Weights of a small transformer language model: biases.
Each number is 128 + 32 x the weight over its row's rms, rounded and kept within 0 to 255. Layers, rows and columns count from 0. Numbers have three digits each. The size before them is the row's rms in percent of the matrix's.

# v: layer 6 attention value, 128x128, rms 0.197, rows 99-127, columns 64-127
# o: layer 6 attention output (transposed), 128x128, rms 0.187, rows 99-127, columns 64-127
# up: layer 6 MLP up, 512x128, rms 0.249, rows 0-70, columns 64-127
# down: layer 6 MLP down (transposed), 512x128, rms 0.235, rows 0-70, columns 64-127
v99 118:076121125132077132062120129172096159098165108085097112154131153106154109115154129159134117198134138168145031124089113086140089156149075167108081141131132146131174106080086134114152138161146136
o99 143:136189183136156167083104114105103124161079063186134156109071167128113108086035134148173160112090090142112166114104213116098129099107163105106134145132129088107159125119102138142113110154104178
v100 099:127145163101179160132185152144156157193110110158154120231127097133079132169142123066138092126172161099147174143159125114099090146170094159104110105111171178115090114141091064128123107079104160
o100 102:129143111127177109202127117144135131126085114102152088118097082173182087130091121093152229172150139136115126119117120129096085055120132144151130158109151125186109160105097133110139127131109129
v101 123:182098123104090093206124161137078088171145155144178122160075096121141106082106235102122157144126131101106145138103133124136144167156155096091094118093131161178100095069109163196172163155142119
o101 127:152065101102116143104126163105130076122139136171147139088082081130145114090161113145181153112121110127058144091116112139132160208111126100130124141124169188154140115136075153110106219123090146
v102 121:121083112128131056138137206118134100126130150182140106105156175164148132108148179103126156081138150109125169141147132122115129097076181065111124155143130151092104095101184208138155161159099130
o102 122:149130101159138191111148132098139104160178144190170080130090031132147150124177100144127091107157167106101133117125157147128161153130163132060126110110113110091123136112111161089079104183094123
v103 129:061061105111122099098098138167127161138172175137123118070117123102160128134126045189084132136108104126153118153142126136134120142066135127140139152117165145140148185147181153133096121115153154
o103 146:108166117141143112155108148173094154113134141173122071096188182067094210146120106157083137171154183090172113108107150066145108190128116140138125149167147141097096198137118119230161128136158092
v104 123:147210148115137173136187126087133115108106089137138053160073121118134138162140172143128101090128121139098117108107125129149103127135150138153146093148077079103097118169120179206121165039137148
o104 145:122131153080106158126126081111138117107095157100160117109107093121130178127194142157102107077161116137095080089090099157118128104169151154169157119128071133173090107143128092171139136111101209
v105 132:164159153159143110131132131125086106093153104143154109040152083150138101115062168125118159129100119107083140142114082098161152135195084071201100100133127122123109078097132169105164132120140124
o105 147:150106057097074101087118107169140109125145132119109198142143185146140112083147120122133118139126126059066141174167153145153218188132150147156155156143113134083196175172180151091152090066128187
v106 124:149091119134122135106091092123108165149170156171125170155094150170128152086120173113147102116087144122118088141116179118067149192169060122076101122150071106170126161132112132176137122102132121
o106 134:141124093196058150156144148114146127121139116132140164148110155138093081118087105156163188100159091122105112147095136117099091021094113086127112127133156141165160075155151145166125137109136125
v107 113:158124114155120167117119181140163131168116138155099171107130118128217139119170146122132086136053136125145159153131119080120163129111164119114136156153148131071149199092148117128151175144165112
o107 122:100147106104098115147094138164117084120145098133128111199116160156209142137179152143112122132107134181104120114100073070136146093193099129102102096096166118133141116084138102183089079141112061
v108 130:111136141168163108112143134100089139105113080120198169101137162169109093148119128094167144151196143153155096127123094107217121113103150117100137073156084119124111143082174132166103108169126125
o108 135:119138120094112134079186139142197162160120116138119122109070169073179120160067122119083099128153196149136156167133064100148157131141141106128119110100134137133148097147153125144091130102097139
v109 113:125100128123110064089117118138071082173154094107174167129152105148101167104144094129121118206121165139185060129116155137121069117059149103053110107120161164111148141090143159154123140122064132
o109 112:136147131145114098062178145129111139149146068172128080128131095089127091113075139188150130115150218070142176101122144081165091138123124137087102108135097131111137094096079098165111131107100097
v110 132:165143196108169089200144122104154093141143160117124086123096169129143155126140162077141106136133181072085136109132174142134108173215122106120132052124133134132116096147121102203154186070100119
o110 135:119132074113089145174111077132187098107162184112097156167101076146139090119123155124154129138134152082109142103128143162127135073097150073140134132118173137133132135083126136064168192120091102
v111 136:059153142134114182126152191101145125121152110151116123078142047102126087156096131133098125178142110118098172192123096099175120107107095132162127095135085108088145068093116085111155113148151127
o111 137:112214134128154126110107132098161144170187109090116133107161108122110141113150151129138117130127125152122093136164150138037177098172117078156160100156129084103157115103088138146157117121126141
v112 110:117208129186144142069144106168069123085087106132123177153082152127079160142093101152117145130151078143172123165088088095149089105149118127136120120158153107119069128132092107139155162135131113
o112 123:125138088138183176086160133140122142139127120134081133138148160086124109106056104177103164183113068165125181169135122094103131181109134144111169107149165079110127148147133105119118097084077161
v113 123:150172160082122117144167118122137109124091060140152151088169181174118200122142123085122142152133084115160117121129099087131176135113153052080088117128089112099084144117154192135133106123100120
o113 138:162082087077077130109200151144148137114107063133105109122094114089127091105111135207075120175150112147107125171163103088207122080162119157132092162114100163128152047088162113173124086102107125
v114 142:078080104090142093112128120155188181144148097162161127112131148178154132104129167151150095162191164123115130164120112143157096153117091078137125076119141128077069165083213129165146151130120176
o114 146:105155061154099174157152089100118093152131108174116128161170099090177083164093129143065113175148145125133098125121117145109133092180102146096129087137135145127200160151188122173142124101175169
v115 126:138171101177121125097175160155135144108110117090091127130158118121189122075183161135135111135099143188159110123144097054113136104169135145097096131086117140068114106106159165089118120125042169
o115 142:130221151120137131069149126101109095104131132130139143168099137186164108127159128125076145095122129157088140109137145145150151119106151168120125127075111136062166197165140187108099091149110149
v116 125:186097170134109129133117108082129144124116135091135116113117101130202156100087133151146067210073174114186136158119127116108168122138118089095115135127131116075133133031143116097187109126154142
o116 147:146132096157091093138099083113144115081130111155087086178134092157164079104154120123135060130162104151142128095150050136117124117137101143151093141167143100134133137045135138145159077141169105
v117 124:095148145149181106148114085134101176059108128148126135124167156125113075131097103079131094097163161081151157187099168128087184178173124092159127160113125150114134088138078151047175127143134130
o117 134:139141112144172112169145118105168145183077145156132096142121078134218020089136118107150149166162084166122137165110133129131101144136141089110075175161114096121182130158098156057093064103148096
v118 118:179108143141113186114151094180171143207139098114175146190096118105111119106157149193184152180176086130039145160121083102151171151152103085151101126092180110146107084092113125135115149128109147
o118 132:151105086140104136109123137133102096123111114105116164119158115090126177104181130134139193142054075129085129150175048085151173121139145099136123146162137211185169128195092110127103160066120152
v119 123:141113096136168136116112139086148136120126108085120087108115077155078182096108098179108106117145160158133127139144123116084162143172084093124090135113112148079122161202142122160124108102130124
o119 134:120097099137166100141113140088123132113143084059152112183136168137093104099122131147110122184138149172101090168163136156179118080116161139162163145102101117068129147219135212140196097155185134
v120 126:184153151169001150110136125120132096189092134112129130136082103133106145115113143177150157130043092154154147102118104144190126104126126160135186127099139141177108150112133117129087093074149142
o120 136:116097091063110112086139104174111165074166143149134146187192158141166146187136173048148145101130070134160119108140077100129126106138097186152149080148139168162095112088156077118176111124080100
v121 134:130167151168140095124147159086023094066113138126140093100086116133154120156083124103077113172099157103149116146058127130141088150182138156133158070148167113152129123137116116171155138075177103
o121 138:060098108115084128137138089151174111071087142121137127112136206115161139142093123111106086136158136078114162135077161164103150207079137113122135114150129160120159162134121098103206115129136161
v122 130:130140124163125153141103066150117148105148115129111099188089149135136105177165161187136096099136177120124092134078159137101122179145082116110098107089079086118085118171114159134165102139127077
o122 139:103159152169131188118157086140114096143112167081159159125136117144116102177137113134078119090127084136117086100093118143171115043097133137132156130166065085133107067187176165155083129129156187
v123 127:143060107155120092154095157072097177126144149084190177116083133093093097134156132163150112147210172176138071146108139094139140141015138151113146108055118158142127165089133142191124161129152154
o123 128:065131109167162097135098148102116105124135090194130128127112121076093188167155072085127126119168156125113109148134091185169136194154151120093134141100109096146091076160080136178147129133109145
v124 127:121172124179129093113117043110162121114127165091161139092180109102134083124173124132187160111126124137124124137155175153111209158084104147148103151120095122141167066136111164138124083151129043
o124 149:148123166117174081051159162147156111109107176109143151126153168127086122128203087099132084130137148156145118127136100125133131195105119153200128165145111134132150095141154169137057101098078070
v125 111:155149133150096117132085165091043151102146060148094086095124104104102136096076139144146080133110148113130082065096087145121128111153100128150152117162105159185098177119121117126138141117120193
o125 110:121161111117069113141041106149158147134145131182118099110113153179149107140108115163117068131119056125153097127099146180151130110124174128151164141133087142122106134174094095109204082184096151
v126 124:120113157042143169182127105121090105081103112192160089098124145136124181129100150129117103111090103074111174171079116123116117129148126044116107152104121158129091091124149179088212121127180123
o126 139:155087044120167156190079130129126142135073100168101087105162097097097100153183151198128110150175118131107118092118182114154138142178101100118117211156160145129128103158176138136124110154164133
v127 119:212082128125128141153101173126170126196061188089136152153114114112122122055151147139114118161127150133161103165142145115084205124149154055120124177099141099128126108114093146132174147125123123
o127 124:124124066177175073140110189136137059105109130149130135143106149099087094126146088118170147142117097129123114079171030121163116168154066090098127180136143144108140137164084154086130108108137108
up0 115:132130150138227131139114135155150149123109168167103157130120139176163089107078142118142107114136152101136113109093224115141167124177123091158132124067111112174148088132109090159137074121120113
down0 125:127146109180112107134189154094126121128089168087129165122100129146113153158195118125124122051087077118150108162143131180143110129092072178143217168189156155102125122087117143104136084199099173
up1 093:112149101158194106110103155107187173140123255150169102148159121183151100101165101143121129168165109131099150146133187171096142116160101135077112142172101094127105152183142145086097130104092127
down1 102:146168171114073184136138135131094132150151151124119128138099193117030158139120122134129114084127107100129114092128151186098173090141174105122095130103192164161129145117120122114214098155118130
up2 088:097116141064098101126178140160114106147083172128119110142135173152164180182132098130105179084036158170174135114086095101153105149133065097167144094068177097130098148141125106122129101108051115
down2 091:126190130096169163182131108149139107129105177097079102108113076097173108139114100171136156123159144064146110089099089135131139164128124162090111129125079175146177210162128112129127082143052198
up3 089:145124151166129041150158172073199076085123152064126143132191135155139120123172128150140126123183146194073095141187093151129217172130118090149138167113116135130125095110097146125112101130156120
down3 095:126141153107117140158057127116101162123097132166141124143193147117166123107036092151144159121148081106171066095155190106122074058118133152141165122135139133174113121159113102147110093094153133
up4 096:130143117202121109157153106102077142083169151120171125131184069210129125100077147125175141124111110121117121139091139202147117093106117105136095133062146136121077136120150170078103127149120044
down4 096:129150163124165110120198131117128071169124093146100123088147168161045117132121139146155098156123152091128083134159135143152092099145129122153162171142148168102150141085121152158156129142116140
up5 093:175120110105102105098121130180149178174163152112176161100182166124101095124121171129151127193112131152125158175128094125090128080110140148096046123152099139091106150150118112110155172145175162
down5 090:167120152125129114161151145125134154148088125084156090122146154141124153162105105120119199176161154164143038117062142143158163107174072137123141109172096085097129110138146107114130160177145095
up6 101:142110157139154182170157137074178139153126122126124053165166085126105099126117113132135071157053145163104157135089113144125171142138134091137128102180149093157141119171108146130125071082121116
down6 104:130082148140170183128181091140086083190138144144125103158139134088163123145112105116127140101129097100134103101067102109143143153143134154136105098181141106158148115140107154139143183150104123
up7 091:102106118063094130161096157121120122111057110170105132176178170107137146122139122126124098137172121140135053101188137092154134108177119139080140129066165188122132111098096059133111140138123135
down7 097:139143133109099124226123118162129120104116139083100131106105111089112118067119097071128110163120128174087174164098171120178159119126164128136116102086068143106103159199089142135166132116191104
up8 101:065141146093183145117139134177126151111104105113131090143156129156112186129111147099126122130190150153112140129143167140142064137179131121114090124111131150167102158115114064192134149148122084
down8 093:164112124151172114105109119211073102169108123142151143063098130147133130160160127093080145123178144077102142103156137140155104096153154160084173132131108114150176128038089133144089144089136168
up9 091:172111128098147170125063081119101126178108164149133114138138141134167143069147123173127111102084147115135124161095167081102142164180107108069099202114160145120149111168125144141136080179155130
down9 085:117173186173061139152112172123192088170079127113156133117136124125110135128102110050083154139128138168138175109121105116132124108094100154148141139166102166110133116105148126162130154138134116
up10 102:095160139111086126102122120071152098135104140173119152136156155098088179136168076131093091136126131183160141106059125148136069138062166103147119152162101078165176122077099048143155142127138079
down10 107:109134133153085134163122103176123082150136128165086098149107139138165157117101070146149147146150109097140164135098142129131153142195132093182141074070089193149170126114155118126091144125144089
up11 093:126164147130058102147161059118123121139112115092188123166087105135126127079091127130124143113106087159112161149149119156161080096157115111076156102131182156191154144136081147112129059171168166
down11 092:087159069110119101125128131161088168103072140126110105105099158085119146148123098110148072107122209110108139191172138096116134147133222119123167139102180060119153147133149186119133090153098136
up12 109:157084111161168099114137147143084069126197117145167173137147129132101110151094119144117083061156143086180128163127150151111128168124195185161160161136134063108099125175111087106145139170137136
down12 111:091131107121129112076132191148101107079135073127198108107097072200167185113081109106104163143146113102110139161157130108106146137117135189145111116134106193155086118080186138127110127077084173
up13 095:140137096163138164146109134078136126182106084135125097145069085114165071113097111204148197180111139169104165122124125075177130116155134111065081176098193112119169128183111180121061103143139094
down13 076:106103190101132103104090098104157140114139197114149151160202139109173173083155149138159071126151088121083108125167141157134113106134107139152205122154110154107037069125145142082160101078177107
up14 100:169120149198181159109140095094129068153070145141175138133128177095056075131120102148157137200137136177096107142084106131131117176085130084079117120099118156105140137094123155093167103105145182
down14 089:068134133165134134092058107118080124100125122118121152107116098109094149090100098123117115167145135112171071115178147122183107173174093124131127124122090151152152198113165163117132138099129207
up15 097:101123109142110099148162163098182102137121096125168122140115082136121080167170163102134110169140180104125172096122104150144069120158117082108097108091152111079152061130073120166170176143122103
down15 100:100166123162127215138163130189053105165135138088093119092102153130106086159175116130089136118120120102116190119110127167155118159139160165141094117177137129138143157099077167132168147113114183
up16 110:110072153172136122074131156124125126106153165086067102137093176138132178152139158115088113175146175149091058092144107114202104151147130067116193181085120118156156124053116108141175131093120153
down16 114:058068172123105089142129164111125121084152090114166121097092187139157120194095210107141134184163157162079062151143136156133145096112107159165147113138154123145163080106096135150138086151063170
up17 096:113137133092179055142134184126087102130098176171203099170117149179094133095147093137151147136172200091169187128095140137148192196144133132085147125116146120085117097138063167159140137126122139
down17 099:109120134149150128112124110189196096174112174168130073119115105139072080147152122149101136183130108102126132150133058129103206111133148111070134132148147144124085129104143164134106141100142182
up18 095:112104115175113196156114111140144140148073135166131131100066130092142141113085113137176144136139154120079115142116143155102131170103110109063125165147122101129136139136094127082158190129119153
down18 087:119153114101137081077098134121092075075131119109157099167188060098084149168168102103105111096114153118192118161110130118119131123107144150120093170173123134115112132089178117111106076098078143
up19 097:116104174121130109127123118135088141095180108098105132124123145058150099053128107084088142155129105187090124156077101185154166139125229110140147163159089182110107147045131152133162114196101090
down19 104:131139071193126141131194190149103119133152149144085132099120126116128077157144097150142150133125122160107121076122071128122130170134120159136123112146106125075136096142180115117140162145164094
up20 097:081110112098132186215126153086135155170068078155137133106088057107171129138134111169121136118178143134140097173126135183062110111136081101193161096123195132127119074160173085135156142150155138
down20 100:122120124129171134143143095163087138140154120111101127181132146079057131165102206093119121112130158128169076153152152182105147150084130099107105109091080126166114128092129119124048134152155138
up21 106:105153112108130114106143138128116138082175099186125063144109096087137160160110158126141089092131117187106165159179095110096138084112132108113070086137136141129111113146111089184142169117120143
down21 120:149158144189108145164096104123104126094160117142123116149154152063176137169116142142109091090146147121122141116178131078101159109114016129120104107121135125106105088155121137128131173110189131
up22 096:183079169116119118099146178119050090142118163180138120096147126137174085117092147102128137050112085108142166155099135181124118114110112140136148120165174117140146121147155105075128112119121111
down22 095:149173126135131125139128094084137127081066146116154134156087116119214169131104102143082115191135146157137106131160170063126062149147158125151142112097154126144081111150169133133116145137140097
up23 100:128133169050090091106130158127097141155109101145133085134093166162199160134131139143075150092180138167098089154093099197151130117115064136091137167070189188096151113128089155153100143074109156
down23 104:099099073180199125115132130150141120137100120171109151101124152106162102124130085216164112141143119142172167110105099060143134095096128121112105106143138104118111219103090176126125174150107155
up24 095:089173130080089113101138144119155162075141100123108109079137165181130104100113141102073173167182122125121107156178139188145094101045153164156139112153135049118141098179143151070118108118088154
down24 103:156194090112118182073081118166129072132119144149136114143156131093068086146138131156075150112088169101136111112120137170115117134146078075168107122142147159151142100090110138162116135161129155
up25 099:095076153118117074130134142166159139142172162149128099139137180103134176152164153132140080125156177133191118100060076115106082166166117138136101117132151115136118113092100039215121129133104104
down25 084:159127072033183098109154122165083129183146142108118155189089127078089065099125120137123142127121142101121139134122156153139101108113111132173176102114139183078130206102132180123123131156056220
up26 109:094140147133084111124108077085117096190137119175160134083106125116170117094117147116118146157193164158107124121158086061122137072172183102172167117110156079151143082145131079095153135118079157
down26 109:139152144174088117119169116152094104081161168125088089184110173159155121097149120099099125123153144105094159086195082122130063146128111112103153147156176072133113160127164129092100131166124165
up27 095:130208123081116149158069158174152147127141146127133133101155137102137139137115125173150141088085102197046155117062156134093117149112098142186080118102081151145114111180187127082156118085121078
down27 102:091127172163132146107114089180092113151044137112146117136111152080104115143171153059101133116169136106122117128135097126162167105087123144137129118121183132159154064095187150131168170076125123
up28 104:085104118149132065137153166161136139169082108150187122062164165157200168117142120103146160180142167103179208132135088086086108099143070107130105154194143088096125095120132101098137179143117135
down28 105:092151137196125120057109125133183145131162085118180143169089103184060074160068188142080145111170112092129148197100116151141083148120143154141136121183119183143133166153155152175094069111098152
up29 089:114131114144144112128115138025162137145134148106074152147152103139202034099171156174122106104135149116081085116123117089125184178129132050111089083108138100126120102114114118139196091139102122
down29 099:154201129115117125144116110146109116179147072084144116170087144120108109124164103075036127115154145056177091088143135145106097112126113140081095117162143178155120140104152157145113115115110164
up30 106:132202178176158154179110161078123162145096130181105097179137089159145183127136077100153175137130122171122157109090155142133142100174163104091097142129137075102059131134147131105176150161090212
down30 105:145179169156104156178163143139095112109107115109128097130118124087078102164120131156048100140074126111167139099131097157161144150142110147133059119127102162156154195114159140164142125096094215
up31 110:217088105166128186136090156151058127121164137164197160114149121085111061109099130134120111102177114098139158116142138142139149144113104150149099152134134080143077151161193107103140100146120152
down31 113:135109115100120092137174123117108069108068117129149200118095083127139115156072111109157097120112089079174123130166112163126126165150102219103081129088123157155060161113162185106088140135108120
up32 097:072162099117087134192115112125114149130155089133121126168183142142179185182127150126073151148108096171150125131145098107124143046185125186106145083174131151185154154177180111181193114126155143
down32 080:116137149088171124125145156176106073153140195105125175149156099091098092077146099118210129098128159155149117146143146110135127167124143113136166221146133139115154131065131155125106140129103147
up33 083:161116108089062175128123123170098151087135066173155137182098150110115147119121118204073178155161115115151104149079171154127092110143157138113040094130136103126147150139160111104094150144142104
down33 087:092168144172205143133149159135155057145119146065130051087150117118119169176194101070126183116147128130075151122141131124102147154099123089153138129180126163172120137155130179139141109143115074
up34 101:150158118062135169137187144118154106143139129084132078115107085131110149087135150145099085171127075160106149155074106146191153138170173086117101157055139134129110155133112103170130124062139160
down34 103:073200171109128135088104099105118128117126149061133130072139074154057091146093135139128111122136177112148142125097087125174129140186119116076153190111131134187150136113078095142140142141082161
up35 097:110165131190117126131092163164070118123079121107103142168120136157126146145093146109124159108101100150103103104057177052089130124107188151133125104112092121120087171130059119128155124104082095
down35 088:070142115102140106095157116113151102143121067087169105112112121128070106118103109151105162159122146037065143113140126151112114156136081174123102126066183131145143134108200114085121114163169136
up36 094:078097105140124089121176139094146142125155093076110116163104130102141072095159103101150108130108159183175157131126082069084116165102123104073123158169139143125145087149154121110131099156154194
down36 102:150129101116131146171095106089127065057102082050182150101142117053227132122093103107164157117102122155145103110078077153115117121101100127061122127136152143106138101152185111177156202103118160
up37 085:091089114092095168136087099157085127096097127194141133191153094123108050141099125128095179125148157087130111102126145137138064152129089129051150130166175109151142120138160112134085145149121114
down37 097:090150145126136084138134126109123065128161123057093133100090125139094111147167137108126074121148097128093109164166107100147229151114111121146125150066077178139132144085105165078104097168130157
up38 107:133213153109151148083123128155123183132136216137084154133145092127116139128111073089105090171124072125173170154126192126133103117158131085098099160162121089150095070135183118139143117105165122
down38 106:094150139105149096144121190094133115218165105113166085082119155228151071180138086211129166169121147152178143109146155178090152078128183096151155078117117178179099092155112157145177138127143084
up39 098:066098138182101068104149140090150114137084143143144085126119148133120120163172130139149112142115158109095170166135155109114164105128121118165154157097081091107114086167142160202095117105107175
down39 095:143138106118144129128080128086121117101117142123139110173123080139103119132102183115069100148093148086063113083199159137155099115149142156134169103179145124114186122078111168149123108128121189
up40 093:142104136081130116142115105123119128160110151101119124150081196156075142108117131100115136168119080167163118211131076117116131167100196135144155097134109136056082128125150155125041086167123118
down40 093:145135131141114094162139109170215070139120165058118103129106204096096142163158129131068127146162117113126118151163133101157174111177060087125121073136120116145149151111092107104138166156168115
up41 099:174173186087150124147167130104167172119130076112105151139137126177146143104147123117138057078167099102133144116096172164082132112122127132165156168171161131112167152164120075074148120125117121
down41 095:136124100109148164123096159109128107147149152154145108065144120098104166106182144146142199135067142130145104111184147103162172115074070129130101099156174144168129098066116168092163176120079141
up42 105:105134168071162087161125131127135134165109118127105149141170222118170127135147157123137108141110138155173091174135141103052151148059142083124153108095117160150145139180075025130087211115136083
down42 112:191135149130096125126105149121145136134056070099111169173133176151131116167137169114145101127108124114147124142086149218103148119074167137096133112115130149150084169144092131118067126055202132
up43 098:104147128121095154150086137168075080172113092130121067136158115155191145123161163147107173193133161138066148171111107112121139157150181126118169090155065099115065138095184095129125075105156094
down43 103:046134188149103140143143107110114084124143128124142128186144136122255129161160154145116216169119141117087113128145106165085087160144081099102142149134107167172111209105118116116159136170169124
up44 091:104199170100104099181167132153141135104122137174145113149136215139186147156122132104079125160155145164146114175142129155077076170119118149163069090096146147132160148103119137152148134120119068
down44 081:127128126126115104072139099125143150121157109093114172068102087172114137172093156107134078111105116118099110139121201155155206122118124125183154111150114081140137169114138157086103120154107118
up45 089:133105169106194152173158128107178164155156127175135131104155090148189086134156124066111115097148111079110138114059133128147150169099141140135159131168134146130183104143106103115153107118146116
down45 082:109114104155120118122174094163122121123099171123139166095120111147098210135101132144105174175174111170104192152118112195059178113122096080140060185136127167130159047135140129114129075097098113
up46 109:116163100159134118181129100113172178171129131100089157115101153096176144193147106191114130190159105115110159225149127175061092121093142121132145125119157145066112121152129110118140113083136106
down46 104:159149107112112099107126126105180112131147136046111120164172144103065134112141100088072133115127099123100138109174167126085142142123044095117142121141085156117104007153095123140075180132172117
up47 092:064165155167108095118137141136173149095118144129112122107107058127097158163085144123169113173142140114127105165092071113095098105071090120142198131120143170166107071147171113106215082095133149
down47 094:118175090129126124086121093108198105139131110127135136038136102168143159100113115083126116150139129126120179148106088131105109078153088145072144077117146123097165163127123135198140133106105219
up48 104:120124099110135148075042173105114131139121158145168096139200160185148151151201110155104138108150127156117127111066128138060145095166146096154155117149060105105110158149098144135140155141106101
down48 107:131151080078153105080068120151095094145147189165081154143144140138121140151125134161119155082118164164139157158124088093132157182134138107157181087053080139137146212101164133109133110140110122
up49 098:100043114112146179105095154147090135138078153087084131150121129144075109098139136159153183151166139144167111156107104141109081136157146170118159143070110108060120107098148141190100121129160083
down49 102:110145142111110168165106103149069067127143161079097099119113170055123133185171144076181146164024149108126119147147142159153130131145063127116146065142109110113121138104156127099199147136119090
up50 092:184147164126099119106142092079049141129134135154104122148096126096172099118158108110180177186123189194098104121130128130127099127144096125144095077120138097199160117111104112135146085104163146
down50 093:074196122135079165114082112203120131126132147169116088093155178137106129169161141107079194133121082105146135185144105163134113190093120115114155107111182120134120218151147098112117170162125119
up51 097:145193168110100187121176099081122143157131045137146156180071113201207144146108137136077172126088168194137113131160139124137109053149115156103146077092112137128121104134130136133112124146122158
down51 077:094053086129123102180105130126131067151208154164118164133167132099076126125166093127132032108125132126137142144154156120145133173112118087146136168139113119118104225110115131166168130119102159
up52 104:128088115079175118142087117149172133162175128182135132073120140153132121088134135087105085154123069115087124152113134194093129138136146126130103146150199087161119127137166052070128167083132105
down52 113:137153134113123081112099124173103091163122119072139108142092148211147115157146072144076165134113128113135097131166129152124106172095127090086157140130157134165165143091187124109132101116105137
up53 107:125152197145135079112179135172145119151145123079126124118204144169115096197160128100093133154138128146143094107123119163109119092130131167201139121158145116141104103128171130113146085112203138
down53 093:114133085106172123161172155128156175096135050119108043170093071109071083100105176131117096107082143145092160166141117088163161114104142089140147148159092153157170087109119108162081166120163153
up54 095:129073162114128101150083157150151145124080149091144092134135145176144108127110146112098169151111158121125100178152160151102098181151150126148106129132167129196126146121091108101152162113196120
down54 102:105178137118187141088090138106143129170086073088171128074165117094173125119158096112119153130122139085108115135152128172131109067100112123118109125064180133121127109110134144090127096137135099
up55 093:136145171132072132168174135114130131116111156130113166134082144156141130092092177141184169140110071120109151137100193100150134108128155152072074141140166120090151179148119153135091131156085145
down55 086:157048157105113092149077105114165131163121161104142112096152107122108140154107069122158120126180102185167119158178115111150070152113147055182112079087141098095154000145109082117135106103140140
up56 107:125113177111171152076096172130108138163124154105099097100124122133119061103112161136122164143169167167135089119102151130154161228144184108090138120103136106100111106129118062145172086169041190
down56 115:103127159055114125143127168111105098118215136091127112156126157173130150087110144115123114096098139114161064172115128105136114127138126090147165111143148144168165056211185074159137079140064207
up57 102:139083203141142140155125158177143099217082141118163091160079117126086097095135093161136059115186152203145171110069156185111106150080137129154130145106159118086106148116136161146094125147083147
down57 103:117177158119108082130113066134096095136112112138092080154125154157051029161135098162059107142088138040126084095158112189130145136084129113143146081151109148098119162148174103119137110127122121
up58 089:089131129144121161069126114107091146135156094100169099128175127103086140105100121155143116109176137136135079157127180126133183151111074099127156060099142116112101101102104172158149135244106092
down58 093:123170090101130160190101174096141091143131153132091112178134197097109130129154128100096219119102132085140141096151105091104125169146122157122104147080121134126115103133152114139170181121091161
up59 107:128072173087136120103087163083125118141106179132095075152212154134159163161153144087158107155109121111125119104120096102111155125165096073161142082136137141129143102171124098095150144025159181
down59 098:122180224137163175085110104142092063141150102061096116153162149099061117140107153113123131123135111108150078127095154095105128063118188103098093126060109229103114107133128134152101123136111171
up60 087:096077118104179146146100147148089092064149212126150107132144142152104109199116123152133101072130140096115134166123123109138063115171148106183176144164153126126096122101178104112142163176193111
down60 082:105144148113107157137150084122098071094149082116172147097110138121120084168128118106140133123100111138104149099135128133112154125111101130151088128119088168113129219156107148103102054116038161
up61 094:160083181137146105180129152183130157104124153111138102139129151148120124121077132141187183165134168098154177101089135103162092169098100133137100121117205147141105155061139078123149175151152096
down61 087:143185147072149134064115124146143095184179094133144130168123105101138125123162135130173089118132117080143066198166136173171156130169145129164155159127091111159171163155107154111155137117129160
up62 095:120098125125073104137085166121067110085158105126107108132152098181157151179176152187097120116163138169137074059117117150139134146152115210140090141101105185117134161142173079150168056161149085
down62 096:170172154122149161130117125130082093152163102082118105121083096163128059153121083117123134174134086099165100129179151146102143121112097063137136121154162111172125055138071122085118168134113151
up63 092:141125127141168119125147128147154150151128131126149148109170162160133087122186100104134115111119199150151034096133082131116151146148154159067090134063099138119123131121124120122122150194064140
down63 088:063074100169145154191168134102093107120134111118151053109188113148087091154104169134085126099169107084094212164194140171126138144139134111110173118144126147137119123128110162138154165136110161
up64 095:097099128139025078190122159151145134106156041164180158184152111079126199117111124115105153171152122113143082122230116126137045059093146154100142104064132116114108103174070163149136103112124128
down64 097:110144132143109122146168114109162140143109090103116147094085094081115130191146140104095106148118152097085110096167171148173133160101070131177152120119159025164134086130093111039164106107159209
up65 088:117102151060099201167091126125136083157124120142124124122096038145139106131068170127150161159102119153130075095108117123111057100149126127100111076085169077144091138143163144143090108135179138
down65 093:188141105188097076126138123159131170135114136079096130107091129079065153107110119041124137144228143175159135138116119133114138125153119123147109098162087132117154043166081146129156092084098062
up66 104:148082079165175186138092180150123168059120116133112163106138098067119175103117085115163086078125120109105174144095072155144128156090132130114145113138129081112141092128098205141123149179152142
down66 112:181127120156132165130116151161108131107144099137110153114124164185183097103131121111130084141122165149178189157143137078109093093128204132090106095141078132145189114106118187128128138171156140
up67 093:115156064238147100200168107122126103113125131141142144131123180072131108104145113100158102102109129163101168110112138126155144152135141085090092106184112062045081083097096205103120071139152101
down67 097:134148093136147144159122090113144120111142093113143116077151108108097102118124108167146094119125123101129130098125153150153105171074120142110104155186144147105124208131115150134139141147091156
up68 099:121077101138076098117193136157123133156063168142151109122151136144128095162096088144083137165155107164130090177100153126120117135098122176086198104093117103160092141131166074196083149116129139
down68 092:156192162162132154144098219085178123170208127121110082072149090117088089194149140129106131110141159088100112108144116164105181119115127110118090128145141135126131138110112142118098108144126111
up69 100:102115094171152101101108175128152100085113123117167149108235056130169179159128121161094129130139139150143121149185053129119173131166144204141186115233200141083129101118123098195134089106166120
down69 106:110198150130131174137124178128092095070139151082130146132092078151138170154121075127161145171131121146206152141109111086151108090098121161112136108129113143131139145135137148162164136132059190
up70 096:115094088092136164114195113159129115129131135170119186142170155163108110176162130076124106147088070157171066130150113118149164138135156061098113104111101088063115105035111160130106135064116139
down70 097:073139144167172103156158136110221159165086141092153128093081074153047129170124123190107112064123119100117133106120129103147116145141170147110160151145114132142099059101146120135156140097113089